From a checkpoint of a small transformer trained on Wikipedia: 5.66M parameters, 2733 steps.
Each number is 200 + 20 x the weight over its row's rms, rounded and kept within 0 to 999. Layers, rows and columns count from 0. The size before them is the row's rms in percent of the matrix's.

# o: layer 5 attention output (transposed), 160x160, rms 0.193, rows 120-159, columns 0-39
# v: layer 5 attention value, 160x160, rms 0.22, rows 121-159, columns 0-39
# q: layer 5 attention query, 160x160, rms 0.218, rows 128-159, columns 0-39
# k: layer 5 attention key, 160x160, rms 0.19, rows 128-159, columns 0-39
# up: layer 5 MLP up, 640x160, rms 0.213, rows 0-9, columns 0-39
# down: layer 5 MLP down (transposed), 640x160, rms 0.198, rows 0-9, columns 0-39
o120,117,202,176,217,192,224,199,217,188,209,197,235,223,200,191,215,207,224,238,185,196,202,230,175,219,221,213,178,234,162,212,201,161,195,137,179,216,220,218,177,228
v121,106,198,200,181,190,183,197,209,206,198,197,186,208,230,199,220,219,172,206,192,216,209,210,216,210,225,205,218,175,206,201,156,234,219,209,197,207,200,195,182,185
o121,110,197,204,201,202,179,183,203,180,215,175,217,166,179,217,207,222,214,194,225,192,177,180,192,160,195,192,159,230,212,154,226,180,144,198,177,207,179,221,197,203
v122,113,205,181,212,206,198,183,213,186,175,176,211,221,227,214,197,199,202,202,192,210,193,224,185,189,209,206,201,206,209,214,216,193,205,199,247,218,215,182,213,241
o122,115,251,193,186,205,176,202,215,203,230,202,177,221,207,230,191,199,209,176,185,176,168,174,214,187,198,215,195,191,193,186,185,203,179,216,211,209,213,208,176,170
v123,118,226,190,188,189,210,214,237,217,205,156,187,195,202,178,211,232,178,205,220,227,203,232,241,178,211,189,215,185,204,194,191,227,166,200,207,174,207,179,145,142
o123,112,194,195,213,211,204,177,186,207,198,199,218,192,190,214,172,182,222,193,182,247,168,174,189,229,205,187,220,201,244,204,207,202,194,217,203,222,225,210,201,212
v124,111,225,192,199,196,188,214,232,193,191,202,184,216,136,202,218,181,208,183,193,228,217,212,191,199,184,225,229,206,179,227,182,165,188,212,208,201,208,151,215,183
o124,113,217,222,195,216,188,196,188,210,194,233,195,187,204,213,202,205,196,170,194,138,168,200,179,191,198,197,189,192,231,215,188,169,194,204,221,201,204,216,172,177
v125,108,211,221,227,231,218,174,164,216,205,215,178,199,199,161,215,187,158,196,185,211,178,190,195,185,181,220,207,189,152,205,238,206,221,171,220,210,187,222,232,178
o125,112,177,188,220,182,210,196,206,228,228,217,191,219,188,193,220,203,221,172,220,216,215,204,225,197,205,229,210,230,231,191,188,249,189,174,174,218,177,195,201,219
v126,109,206,220,177,177,219,188,195,237,203,186,220,216,188,215,223,207,223,200,204,195,203,216,165,161,214,179,211,243,204,229,197,200,224,171,190,192,220,228,212,197
o126,114,182,199,205,223,185,195,207,183,215,191,201,160,205,185,184,231,215,226,172,205,212,193,225,158,222,185,174,230,208,225,192,192,200,199,207,180,218,190,228,194
v127,107,188,208,194,197,182,181,203,181,180,208,197,197,206,215,201,211,225,221,249,230,177,228,203,190,221,217,177,231,181,211,196,186,210,197,201,221,203,211,204,212
o127,106,206,222,190,216,199,209,211,199,207,178,206,210,202,216,191,244,208,216,173,191,167,220,172,200,222,183,192,163,229,192,214,200,192,213,209,197,205,167,212,194
q128,085,183,212,177,174,182,194,201,147,210,223,260,235,187,189,188,213,189,227,185,187,178,207,251,191,203,207,199,205,194,188,201,209,205,220,216,194,225,230,243,191
k128,092,186,193,194,160,171,196,193,206,217,208,220,210,192,214,172,220,139,184,217,231,177,218,188,212,204,230,183,185,185,202,178,231,234,181,178,205,222,201,183,223
q129,086,215,217,159,206,189,214,198,151,205,225,217,202,215,205,193,201,214,196,181,209,193,244,227,223,200,228,205,191,203,181,203,195,203,200,233,179,212,194,200,224
k129,088,187,179,156,177,182,210,189,198,214,185,216,191,235,207,196,216,212,190,243,199,181,214,211,192,184,223,207,193,208,168,173,190,198,194,208,201,201,163,223,210
q130,086,175,211,206,221,186,193,185,206,216,231,212,195,209,195,215,216,181,191,214,191,213,184,172,194,191,200,181,205,203,187,198,205,201,191,171,178,206,225,197,170
k130,088,203,229,206,213,203,200,208,202,207,227,216,179,210,225,193,204,201,159,209,170,201,197,189,176,209,239,170,220,234,219,200,234,213,214,159,205,239,237,205,219
q131,107,191,197,180,174,220,189,202,213,184,171,175,159,174,191,225,210,183,177,202,179,207,207,171,196,188,195,234,185,182,189,190,200,231,236,176,224,181,212,192,199
k131,099,192,226,197,181,187,162,212,178,188,165,200,205,196,201,204,200,184,200,169,205,179,199,200,192,190,182,203,206,198,179,202,221,225,193,164,222,181,205,209,169
q132,084,190,210,211,200,194,196,249,183,174,182,233,254,203,226,194,184,184,223,189,191,178,230,210,193,210,182,176,141,215,200,216,213,178,211,212,198,209,199,188,164
k132,088,184,212,209,187,181,202,205,205,169,222,207,242,182,190,213,174,189,193,211,215,205,180,186,241,188,208,210,190,195,178,187,252,191,195,223,194,202,187,173,181
q133,092,197,241,184,262,167,213,221,194,232,223,189,201,228,171,195,215,212,226,179,187,179,208,208,200,243,210,197,208,184,204,199,210,189,159,213,170,142,196,194,231
k133,090,178,224,147,236,148,204,200,211,203,226,200,213,208,200,195,190,196,209,214,192,174,200,224,216,216,226,219,179,180,220,209,179,192,209,187,192,201,201,203,186
q134,088,219,217,199,181,248,193,216,188,207,199,175,225,214,222,187,211,176,167,197,198,214,174,199,190,200,185,192,223,210,184,200,200,225,177,210,213,211,223,212,203
k134,082,220,213,204,220,188,199,220,223,197,208,213,177,193,185,197,207,181,204,208,181,176,183,178,191,195,215,197,184,231,201,186,198,190,188,189,201,187,209,221,159
q135,082,193,219,163,228,184,196,162,218,232,200,212,228,187,239,196,235,209,181,201,222,214,194,207,200,185,225,203,204,225,211,219,206,234,163,182,204,213,238,202,209
k135,088,182,187,206,170,222,164,229,207,218,206,201,207,215,255,203,223,215,205,214,189,219,200,231,158,226,221,192,238,180,200,195,240,234,196,194,182,196,227,203,202
q136,079,210,212,198,206,186,205,178,217,222,213,178,210,242,219,204,221,213,225,201,179,198,214,212,198,203,189,204,196,183,158,212,178,135,211,191,211,203,174,199,199
k136,086,228,198,220,195,158,192,219,179,167,201,177,227,232,228,189,178,216,173,180,207,199,234,204,220,196,215,207,222,184,203,195,133,195,239,180,190,190,212,206,203
q137,094,209,189,198,210,175,196,221,195,184,153,227,152,185,182,213,212,157,165,192,210,201,210,175,171,203,189,205,191,197,194,203,222,225,169,192,187,210,197,202,201
k137,097,177,207,168,241,223,179,183,184,169,168,235,197,202,189,240,201,189,183,189,183,190,168,190,173,208,234,180,218,194,177,181,213,195,195,165,164,164,177,190,188
q138,089,204,174,193,190,237,179,156,182,200,164,218,196,194,198,214,170,195,192,177,190,208,181,171,218,137,217,171,167,174,201,171,192,201,186,208,207,187,226,179,194
k138,095,168,205,182,178,209,194,164,199,189,190,238,196,165,194,212,172,193,234,184,213,184,205,194,190,190,206,171,206,223,162,175,209,220,206,162,194,200,220,219,240
q139,097,198,171,207,218,192,208,168,205,191,172,191,181,223,200,205,197,195,226,198,193,187,192,197,197,197,175,196,258,226,188,200,228,222,204,176,192,214,195,199,190
k139,085,189,162,198,208,189,200,188,236,229,211,151,214,234,196,189,200,209,226,196,191,189,205,186,210,222,152,181,208,203,214,181,190,177,179,202,202,200,180,190,227
q140,093,205,213,194,199,181,199,217,189,218,233,187,200,195,180,214,161,193,193,197,212,166,198,158,223,189,180,205,209,217,241,196,187,175,195,199,201,195,178,227,200
k140,087,205,210,199,199,204,188,214,203,220,178,219,219,207,182,203,165,189,158,201,202,186,195,191,184,224,188,211,205,215,216,156,202,218,218,216,203,207,215,197,205
q141,092,216,209,205,171,222,213,221,206,192,208,157,191,196,218,217,195,184,212,213,158,236,208,202,188,177,175,180,210,246,198,227,222,207,187,208,233,228,209,189,196
k141,083,239,203,188,181,194,217,226,182,193,208,234,184,187,231,221,204,208,213,222,169,229,195,234,215,197,211,220,198,196,210,190,215,198,234,221,207,209,194,162,174
q142,090,205,213,176,208,217,190,195,199,175,208,204,220,232,213,236,168,241,178,165,156,185,228,219,183,203,230,210,190,197,218,239,184,182,215,192,212,194,219,175,158
k142,089,220,172,177,165,194,205,234,242,223,220,217,195,213,216,199,215,202,190,189,191,182,201,199,216,213,224,189,206,212,228,200,194,150,212,212,203,194,197,175,169
q143,082,164,211,191,182,192,197,217,227,245,246,198,212,235,201,223,230,219,199,195,190,160,225,200,209,214,190,201,183,170,185,213,177,198,175,251,206,168,189,198,202
k143,081,210,211,156,204,194,214,198,215,222,198,162,169,217,193,198,198,221,187,228,175,155,229,228,207,182,217,193,177,156,203,174,174,206,225,199,221,166,213,219,190
q144,089,203,225,201,201,183,210,196,216,191,197,187,190,193,190,203,204,194,205,211,229,220,205,173,234,206,189,228,199,182,213,245,199,173,183,213,209,205,182,200,247
k144,082,218,202,197,180,184,197,184,205,184,165,213,182,223,194,217,181,197,197,243,204,210,190,215,200,205,180,223,205,184,206,239,205,210,226,189,204,200,207,218,194
q145,085,201,213,202,206,193,214,211,186,207,206,214,205,219,201,214,189,184,181,182,187,172,196,236,193,206,233,238,179,198,224,186,210,185,231,193,209,199,210,203,193
k145,083,157,193,179,164,183,211,223,180,167,194,195,230,221,187,209,200,220,171,169,201,184,228,200,202,200,239,215,199,193,232,189,261,173,225,177,212,181,235,202,226
q146,091,198,195,206,184,179,240,220,183,191,185,207,190,174,198,192,214,177,176,180,166,226,201,198,183,177,229,182,199,201,161,175,249,187,197,186,209,196,227,204,171
k146,081,201,200,206,183,169,209,214,220,209,177,202,216,199,183,220,190,209,166,191,190,196,171,185,212,200,189,185,197,166,185,209,197,209,168,187,200,209,196,230,153
q147,096,165,197,213,179,201,190,221,195,205,188,211,210,207,151,214,214,193,153,214,192,198,187,204,225,191,247,195,180,194,176,215,199,219,174,196,204,183,193,211,227
k147,083,203,214,192,212,228,195,239,190,221,199,243,189,205,209,205,232,190,204,233,138,216,189,198,185,186,252,198,195,175,192,209,194,184,187,179,184,182,213,203,184
q148,100,195,209,173,204,180,221,210,208,236,210,199,198,219,150,207,194,194,196,202,205,212,229,203,219,202,193,180,203,180,193,197,184,213,248,196,218,201,236,194,191
k148,079,217,199,198,177,210,235,178,238,219,176,237,205,205,184,217,197,213,205,182,196,195,179,219,207,244,179,192,181,208,166,201,215,201,225,231,195,191,199,209,192
q149,085,160,192,237,205,179,198,228,239,244,186,187,194,208,175,192,200,217,224,179,221,192,194,227,207,194,237,247,190,176,199,178,171,209,221,195,238,206,224,182,206
k149,085,155,216,162,223,179,213,219,240,227,182,171,165,205,212,218,222,206,198,159,214,228,192,207,192,195,214,177,213,200,200,199,164,211,225,183,223,172,202,178,206
q150,097,207,189,176,205,187,170,201,194,224,211,186,236,208,203,188,219,199,224,216,223,173,192,202,237,217,183,184,228,212,228,207,184,180,192,214,229,182,194,205,195
k150,083,248,202,217,175,197,208,221,163,191,242,199,199,204,190,175,195,199,173,186,211,186,208,178,210,190,180,200,221,209,198,209,190,212,194,179,194,208,216,175,214
q151,086,209,196,242,208,247,223,158,214,191,180,224,180,157,209,183,213,195,229,232,160,197,201,206,193,197,193,169,197,205,171,229,200,196,213,185,195,246,191,199,178
k151,082,198,174,235,186,226,199,149,196,178,204,206,189,191,182,171,217,214,208,228,177,233,188,222,158,184,190,191,128,169,165,184,176,191,212,203,165,209,225,243,197
q152,091,182,174,190,182,227,169,229,177,199,181,207,195,232,207,211,200,205,213,225,188,238,193,204,196,179,184,201,210,188,213,219,187,212,182,228,175,230,263,212,165
k152,100,203,195,202,192,215,176,209,167,202,199,224,180,221,207,230,217,208,230,193,190,230,218,210,213,164,182,197,210,215,196,217,174,198,199,218,180,218,228,220,206
q153,094,214,205,220,206,185,219,188,197,207,185,191,199,164,192,179,186,217,163,208,230,183,225,192,210,228,208,188,221,178,186,171,197,182,203,186,192,185,171,218,226
k153,092,180,194,224,177,190,202,195,232,192,196,193,225,170,158,200,181,171,191,187,196,211,185,231,222,210,197,163,167,224,211,174,196,194,189,201,237,224,173,226,209
q154,086,238,207,218,195,215,231,197,194,196,190,193,211,192,181,219,189,213,183,205,211,190,246,197,192,212,184,185,178,187,151,214,213,219,187,151,194,168,206,183,183
k154,092,245,197,212,157,214,202,163,223,198,206,211,197,224,172,221,206,204,164,198,212,186,203,203,222,214,232,198,165,202,219,188,193,212,162,216,177,192,227,174,211
q155,090,218,210,230,185,185,205,182,174,185,215,170,166,201,185,214,194,226,195,202,193,206,226,241,192,198,225,228,202,179,219,172,206,171,224,206,232,213,190,217,206
k155,087,254,179,225,179,211,196,204,171,175,205,213,182,194,199,227,177,199,217,179,229,221,198,198,198,204,213,215,206,202,191,207,185,182,208,194,235,186,182,218,215
q156,090,168,183,202,213,202,152,180,184,172,181,195,200,164,180,182,212,235,226,186,221,212,218,245,219,195,241,222,217,210,192,184,215,211,217,183,185,213,159,164,210
k156,096,199,220,206,224,191,207,191,176,176,210,181,212,177,240,196,182,196,229,224,232,195,190,207,206,186,222,212,180,202,191,203,230,160,174,179,199,192,224,185,205
q157,091,170,193,191,180,204,223,199,213,219,188,171,210,215,155,185,184,222,197,230,234,204,171,215,227,228,192,204,240,165,221,204,199,175,215,236,180,205,172,213,191
k157,092,196,219,207,189,189,185,203,199,223,206,213,224,198,200,204,199,196,214,209,216,207,166,196,192,209,178,205,204,189,190,190,176,153,166,210,161,224,180,219,198
q158,093,176,196,218,202,198,215,220,215,175,190,194,200,168,204,191,248,205,199,200,222,194,229,161,188,179,190,198,218,183,199,205,157,221,198,198,210,205,192,213,182
k158,098,176,200,198,190,203,198,222,193,192,184,204,202,227,177,223,213,215,221,197,192,196,190,207,152,217,175,206,216,207,177,187,194,232,196,176,191,206,199,202,189
q159,093,213,177,194,222,173,180,193,210,204,189,182,202,172,262,198,176,161,198,206,203,208,204,218,180,223,199,179,206,176,188,185,172,202,174,208,219,194,169,209,239
k159,088,201,198,198,199,179,150,176,209,228,226,197,168,197,196,193,204,195,217,213,212,182,184,194,208,217,191,178,197,229,190,191,211,205,192,218,199,165,131,195,220
v128,085,234,202,219,170,215,193,205,217,216,203,223,168,187,183,181,216,170,174,204,186,228,235,180,213,191,225,184,163,189,226,190,194,149,186,188,200,178,251,182,230
o128,083,180,198,170,206,219,172,209,205,163,182,204,216,218,192,208,202,199,192,177,226,203,202,206,205,227,208,207,218,199,189,182,188,202,212,206,173,188,147,205,173
v129,074,173,194,228,192,176,217,192,202,155,159,189,240,208,219,202,153,240,200,158,181,202,154,210,220,230,198,198,212,197,180,187,235,208,189,180,205,192,193,228,212
o129,089,185,202,192,219,218,210,238,181,210,211,230,208,223,201,182,236,189,255,164,184,210,203,209,161,175,209,170,246,168,236,231,177,185,215,199,181,218,219,204,233
v130,089,206,177,237,218,219,205,206,200,208,158,217,212,190,224,178,211,183,146,202,179,213,191,153,217,207,195,184,226,221,231,185,180,188,215,180,173,176,217,223,220
o130,083,199,214,205,205,215,156,168,239,154,201,180,209,213,207,199,172,230,220,201,188,187,186,225,194,217,210,217,183,192,229,212,196,215,238,208,222,185,199,184,198
v131,086,212,200,188,214,208,214,191,197,198,160,199,185,208,179,190,184,197,189,182,155,188,175,164,214,174,220,214,224,217,214,166,218,167,230,180,199,207,201,222,196
o131,067,186,201,217,189,213,207,207,217,221,211,179,212,238,235,192,217,220,203,198,252,201,212,241,205,192,213,240,200,213,209,211,149,186,224,207,222,202,176,210,219
v132,084,200,226,201,183,202,178,220,205,212,179,244,199,191,204,182,216,199,194,188,178,168,180,220,206,208,187,205,224,193,227,224,170,218,215,214,202,179,163,204,226
o132,081,203,190,181,231,195,203,187,223,156,179,172,186,184,219,198,174,206,198,212,163,233,212,171,209,203,205,231,205,189,207,221,174,180,200,187,232,203,197,210,197
v133,093,221,198,212,216,189,168,194,201,170,224,202,212,169,218,201,177,248,193,228,221,215,180,235,214,180,187,199,230,216,177,202,205,201,154,167,192,190,221,176,196
o133,084,201,201,177,174,203,208,208,192,234,193,212,171,229,154,243,250,176,197,210,187,233,216,180,184,182,200,214,210,194,208,232,169,229,210,227,188,214,227,235,198
v134,088,152,190,217,196,205,206,176,164,198,206,216,200,219,217,179,147,232,225,202,209,202,185,208,198,173,227,198,192,215,164,214,215,170,213,189,183,211,199,193,216
o134,080,223,200,184,199,183,183,227,200,225,209,168,217,219,227,201,236,195,170,195,200,173,220,177,226,199,189,254,188,180,184,187,196,174,211,174,254,140,174,179,198
v135,093,177,191,194,179,182,196,173,179,195,200,187,216,167,203,178,216,230,177,173,227,162,179,222,189,234,185,203,217,211,208,184,171,188,228,204,187,232,164,225,174
o135,079,216,214,192,234,207,187,183,192,204,211,211,171,222,188,187,179,213,226,227,231,203,212,154,191,187,187,214,180,204,214,176,239,218,190,175,221,167,199,185,205
v136,083,194,205,217,200,204,172,161,191,214,164,206,197,201,197,204,217,201,192,223,207,159,189,207,184,179,170,207,187,215,150,198,222,199,187,166,229,208,178,204,189
o136,074,177,163,190,233,216,213,233,185,208,197,183,199,209,196,210,216,190,189,190,201,218,200,210,194,223,202,217,204,187,197,179,175,200,206,186,160,185,187,209,200
v137,087,224,205,200,161,198,194,211,199,240,196,224,174,201,218,188,208,207,225,183,198,238,183,218,197,209,211,186,211,194,218,183,213,207,235,226,177,206,164,193,214
o137,085,205,227,178,228,196,190,180,213,174,208,183,186,201,241,263,195,200,192,208,249,161,222,196,213,217,188,224,184,209,197,211,212,210,207,172,217,195,184,199,174
v138,092,223,183,207,189,206,222,213,222,176,205,239,214,191,194,201,201,191,179,208,188,205,208,225,211,178,196,198,241,266,228,202,180,164,233,184,193,200,213,213,165
o138,079,176,225,193,208,209,179,219,215,211,202,207,186,252,204,215,214,205,211,194,205,203,228,170,192,173,199,237,171,179,230,193,183,240,213,211,179,209,198,169,245
v139,088,190,195,152,154,194,222,202,198,215,188,209,231,177,215,178,214,189,197,193,183,200,194,207,186,161,205,195,196,181,198,185,187,222,202,191,163,188,195,203,202
o139,078,214,211,215,205,194,206,208,230,165,208,209,203,193,194,212,166,225,231,216,206,171,226,164,213,251,175,213,182,202,215,190,211,192,234,197,229,194,189,171,204
v140,089,235,191,163,161,195,214,185,193,214,226,199,209,210,199,196,165,194,232,183,188,190,227,206,223,219,185,210,220,205,196,208,201,209,221,211,199,233,175,192,203
o140,073,227,216,233,215,200,217,195,210,228,183,175,187,169,195,218,212,196,162,188,200,200,150,220,205,214,220,185,197,180,199,228,189,172,192,149,208,154,194,227,216
v141,080,183,193,208,222,211,184,196,230,226,212,218,221,218,210,165,182,200,195,208,235,202,250,215,193,213,201,174,160,216,218,230,181,218,220,199,182,185,217,212,217
o141,086,204,215,197,203,218,177,200,168,205,193,179,171,203,182,182,211,199,182,189,180,242,168,200,187,221,221,200,247,223,200,216,228,159,199,207,198,198,206,223,212
v142,089,227,230,184,202,198,248,212,190,180,186,179,229,223,200,197,206,209,226,229,186,230,215,240,210,236,220,200,190,197,172,219,242,208,223,227,227,176,195,224,191
o142,086,184,207,220,204,190,209,178,160,189,166,188,191,192,189,203,204,193,188,220,178,185,174,186,218,184,236,192,214,187,205,203,234,183,196,208,190,214,218,190,203
v143,083,174,194,215,189,205,206,154,216,170,180,201,177,213,181,161,192,194,217,199,222,223,231,231,202,177,204,215,231,217,195,228,181,178,186,230,214,204,234,185,217
o143,074,209,240,206,205,204,198,191,248,192,177,215,199,204,229,199,193,205,176,173,199,184,215,174,235,235,204,219,199,204,177,172,222,180,212,190,213,236,157,173,208
v144,085,236,201,196,202,197,236,222,207,185,197,196,201,146,188,189,227,176,217,212,216,193,227,204,196,201,160,176,229,175,182,154,173,172,191,185,218,222,237,180,209
o144,074,182,209,187,190,211,173,168,178,215,216,204,225,228,188,215,193,198,220,219,176,195,173,221,186,229,197,224,166,179,213,236,223,215,175,183,187,219,210,229,162
v145,088,205,201,221,208,195,195,177,177,224,209,216,199,202,212,212,229,193,214,178,183,250,191,222,163,206,194,209,212,182,196,210,186,229,199,194,211,239,179,230,208
o145,092,234,192,194,195,213,220,198,209,179,179,167,164,167,188,228,171,197,162,199,214,182,195,159,224,195,179,200,185,219,205,203,216,207,220,176,221,179,196,196,203
v146,083,174,206,172,176,203,179,221,200,219,181,195,229,200,224,183,211,224,192,197,225,182,210,170,213,168,217,164,197,236,212,208,215,188,204,221,197,229,188,202,196
o146,075,205,180,226,242,159,182,189,200,232,176,203,183,208,220,195,200,221,242,218,199,219,201,231,199,248,219,219,194,200,188,179,203,183,232,199,204,181,229,206,194
v147,091,186,212,167,187,203,205,195,184,206,195,193,180,235,196,236,183,190,202,231,195,188,233,222,197,222,219,193,213,190,149,201,195,214,235,202,196,235,178,195,199
o147,079,241,217,196,189,165,203,182,203,215,178,204,213,205,160,214,201,214,185,156,198,171,193,202,201,197,203,212,202,202,213,213,188,164,216,170,204,161,178,203,183
v148,085,204,177,200,198,185,206,152,242,195,200,241,162,219,191,183,196,200,201,211,225,206,189,196,230,212,216,222,211,204,189,188,208,213,208,211,187,232,226,223,223
o148,081,236,218,201,194,214,179,227,221,200,207,198,234,196,194,195,192,186,191,182,208,177,223,197,193,186,182,235,219,188,195,201,196,175,225,154,236,188,151,201,205
v149,080,213,213,192,222,198,199,220,213,169,202,205,242,182,208,226,205,191,185,216,198,183,214,156,176,249,189,162,218,176,188,214,215,220,158,200,226,198,205,200,209
o149,073,178,192,178,183,198,212,164,175,207,168,222,207,209,170,174,172,212,182,217,195,215,173,212,188,195,205,197,157,200,186,169,187,213,230,203,197,221,199,222,222
v150,084,200,211,232,154,188,174,184,171,192,162,219,200,186,185,190,184,160,201,185,213,214,212,211,198,192,230,207,165,208,234,231,234,193,203,190,209,227,184,198,168
o150,081,194,190,161,245,220,207,186,220,207,212,148,193,220,194,198,199,238,210,181,210,177,182,172,192,199,176,184,285,213,226,222,187,167,184,220,202,164,205,210,199
v151,091,191,190,202,193,218,154,197,198,190,212,199,198,170,217,199,186,188,208,228,200,197,197,219,204,182,175,202,204,208,192,227,219,178,216,171,201,209,162,242,201
o151,083,182,239,197,183,202,205,177,209,197,222,182,191,238,219,193,187,196,201,159,178,200,197,182,233,242,212,186,203,202,230,209,198,196,186,208,185,186,214,182,182
v152,086,230,222,210,201,211,210,230,164,225,210,195,192,177,224,182,198,190,191,168,185,212,217,200,186,202,203,171,171,221,204,191,172,165,177,206,205,168,225,199,187
o152,072,179,154,183,213,190,167,185,180,181,183,169,200,235,219,202,191,212,189,194,194,193,205,142,214,183,199,204,219,189,218,179,219,225,183,215,188,224,184,184,204
v153,095,147,206,184,208,221,177,239,183,187,179,193,204,185,181,233,172,229,193,201,187,188,177,238,194,161,206,204,197,172,179,199,201,170,203,196,203,206,240,204,187
o153,092,241,210,223,176,186,197,158,214,198,220,195,209,213,189,198,197,175,191,204,211,187,240,154,230,208,202,206,180,210,180,212,189,193,204,165,221,176,194,182,187
v154,078,191,196,198,184,219,172,218,181,201,190,168,189,212,169,200,182,190,201,208,235,223,213,209,167,219,188,223,222,163,201,213,177,234,201,220,215,236,235,212,219
o154,075,197,211,219,218,175,240,197,200,214,231,205,191,201,242,188,219,199,192,167,179,200,215,187,206,228,195,186,195,221,195,238,225,210,171,192,187,185,206,169,175
v155,091,224,204,219,194,218,160,215,164,209,182,198,213,207,151,211,157,188,182,195,210,213,192,208,207,213,233,160,188,240,217,184,224,199,232,210,205,198,228,195,213
o155,084,182,221,175,216,235,229,163,211,176,219,199,232,203,225,193,243,226,232,182,195,182,204,215,187,182,215,226,249,211,201,224,203,223,209,228,204,192,200,192,194
v156,087,216,197,183,196,209,185,198,183,227,187,204,241,207,221,176,209,189,189,169,189,164,176,185,185,193,193,224,164,198,186,217,161,205,203,189,230,201,225,172,161
o156,076,170,169,209,212,165,212,239,205,188,172,203,172,205,224,212,206,213,224,214,189,215,210,210,210,226,194,189,258,168,211,162,194,201,148,220,185,217,208,190,208
v157,089,187,216,213,170,173,270,243,199,247,198,191,190,197,218,198,167,188,234,205,196,221,232,199,178,110,213,190,212,186,186,209,218,210,196,212,204,179,220,226,207
o157,083,171,203,206,241,209,173,181,218,182,219,154,202,193,232,202,199,217,197,178,179,162,197,180,224,255,189,217,201,180,209,219,216,174,222,193,189,204,177,180,200
v158,080,179,199,207,176,197,190,168,194,213,184,199,204,209,218,211,181,174,190,223,213,206,200,203,233,176,216,184,198,183,162,197,216,226,193,175,234,195,224,209,200
o158,086,224,199,205,222,179,174,217,187,212,202,184,211,213,185,219,178,212,239,158,192,175,217,222,180,216,208,216,239,206,208,217,217,171,212,233,196,218,187,199,208
v159,092,195,220,200,212,174,176,172,168,222,192,230,195,222,211,189,189,207,207,183,207,215,177,222,203,220,194,210,211,145,210,172,196,225,250,165,187,200,207,217,190
o159,075,219,197,193,173,224,185,213,249,177,216,183,212,199,218,218,194,172,201,223,215,193,220,180,173,177,175,191,190,229,225,227,225,158,168,189,201,193,179,206,187
up0,111,217,180,194,198,212,242,217,167,189,199,221,203,205,153,272,205,207,203,207,180,193,225,236,193,209,192,207,184,197,174,197,184,197,177,192,183,199,207,213,214
down0,105,230,187,190,170,184,229,201,179,206,221,182,193,166,199,168,223,211,207,196,186,191,174,198,188,217,205,218,239,237,204,217,192,203,207,229,195,178,199,189,158
up1,107,178,197,194,204,193,207,203,217,200,208,215,174,203,142,233,185,173,206,222,227,195,195,215,206,191,184,216,203,183,205,139,221,233,235,193,197,199,184,188,199
down1,112,184,201,208,199,241,182,241,216,202,170,175,173,185,177,231,228,171,216,194,220,199,187,171,174,219,183,197,180,214,202,187,217,194,161,199,219,203,208,188,215
up2,097,220,200,180,194,150,214,241,215,172,229,189,157,199,184,188,201,182,232,197,211,225,220,194,219,210,207,199,173,205,160,183,199,172,222,220,144,213,186,211,197
down2,095,216,191,192,195,181,169,232,178,200,163,164,157,202,192,191,217,189,176,195,216,231,206,183,231,189,187,220,168,207,201,205,209,212,179,221,182,234,223,226,217
up3,093,210,185,235,214,174,172,192,178,182,212,174,172,193,222,199,172,201,219,210,198,217,197,201,195,197,239,200,225,195,213,179,213,219,216,215,173,197,202,200,195
down3,085,200,214,193,194,228,194,216,201,208,173,189,189,179,219,206,159,222,206,188,221,207,211,204,231,212,201,209,139,205,207,204,180,184,198,195,198,195,179,234,237
up4,101,228,213,210,177,191,173,194,214,183,150,202,191,205,247,187,186,223,200,200,199,197,177,216,190,183,213,222,200,189,194,202,192,204,208,198,213,198,197,215,162
down4,097,186,196,197,181,164,227,186,207,208,223,218,200,212,212,187,207,217,207,194,234,187,191,197,214,213,182,200,184,219,215,193,190,177,233,190,218,253,203,203,194
up5,100,210,171,225,204,202,231,190,194,204,177,198,198,183,172,191,175,200,179,204,198,190,195,169,229,224,208,201,235,195,234,199,208,239,193,180,224,170,175,225,194
down5,107,211,222,184,177,175,228,193,198,222,195,205,197,195,200,240,179,206,181,181,242,181,175,202,239,216,210,224,230,202,216,224,193,199,217,196,225,222,174,165,204
up6,104,231,192,195,222,177,181,222,182,193,195,209,151,250,148,174,230,210,198,155,206,199,184,163,178,187,211,218,170,213,244,217,218,233,227,209,210,182,230,173,203
down6,105,226,217,194,166,235,199,215,231,210,198,201,211,202,211,199,184,217,197,189,207,235,181,260,228,231,218,198,204,210,188,207,174,207,225,159,205,224,218,172,179
up7,092,202,190,203,205,188,210,182,194,203,190,233,208,174,253,224,231,206,199,212,205,243,185,237,229,194,193,206,214,202,205,197,214,213,198,194,247,217,200,220,236
down7,092,183,188,200,194,215,169,202,199,230,214,216,196,199,224,174,204,178,181,202,230,169,175,233,185,186,192,177,221,214,208,199,165,190,231,188,217,196,212,182,231
up8,101,191,209,192,176,197,195,198,235,187,193,202,188,214,208,208,222,181,232,201,221,190,237,182,215,192,201,200,191,200,227,194,229,207,213,179,186,200,194,192,228
down8,095,205,207,199,190,193,188,194,217,199,169,188,146,194,209,209,200,182,216,227,189,189,236,199,183,231,225,209,222,185,216,195,166,224,214,159,192,258,216,196,237
up9,096,211,164,204,188,202,207,198,187,218,216,231,215,236,192,222,212,207,198,195,217,181,226,185,201,205,196,211,181,177,202,207,189,231,201,191,174,196,189,215,189
down9,098,205,196,189,210,187,192,245,238,187,181,181,208,217,185,200,174,197,234,191,196,186,191,205,174,168,178,192,248,200,179,192,200,192,192,205,183,192,198,194,215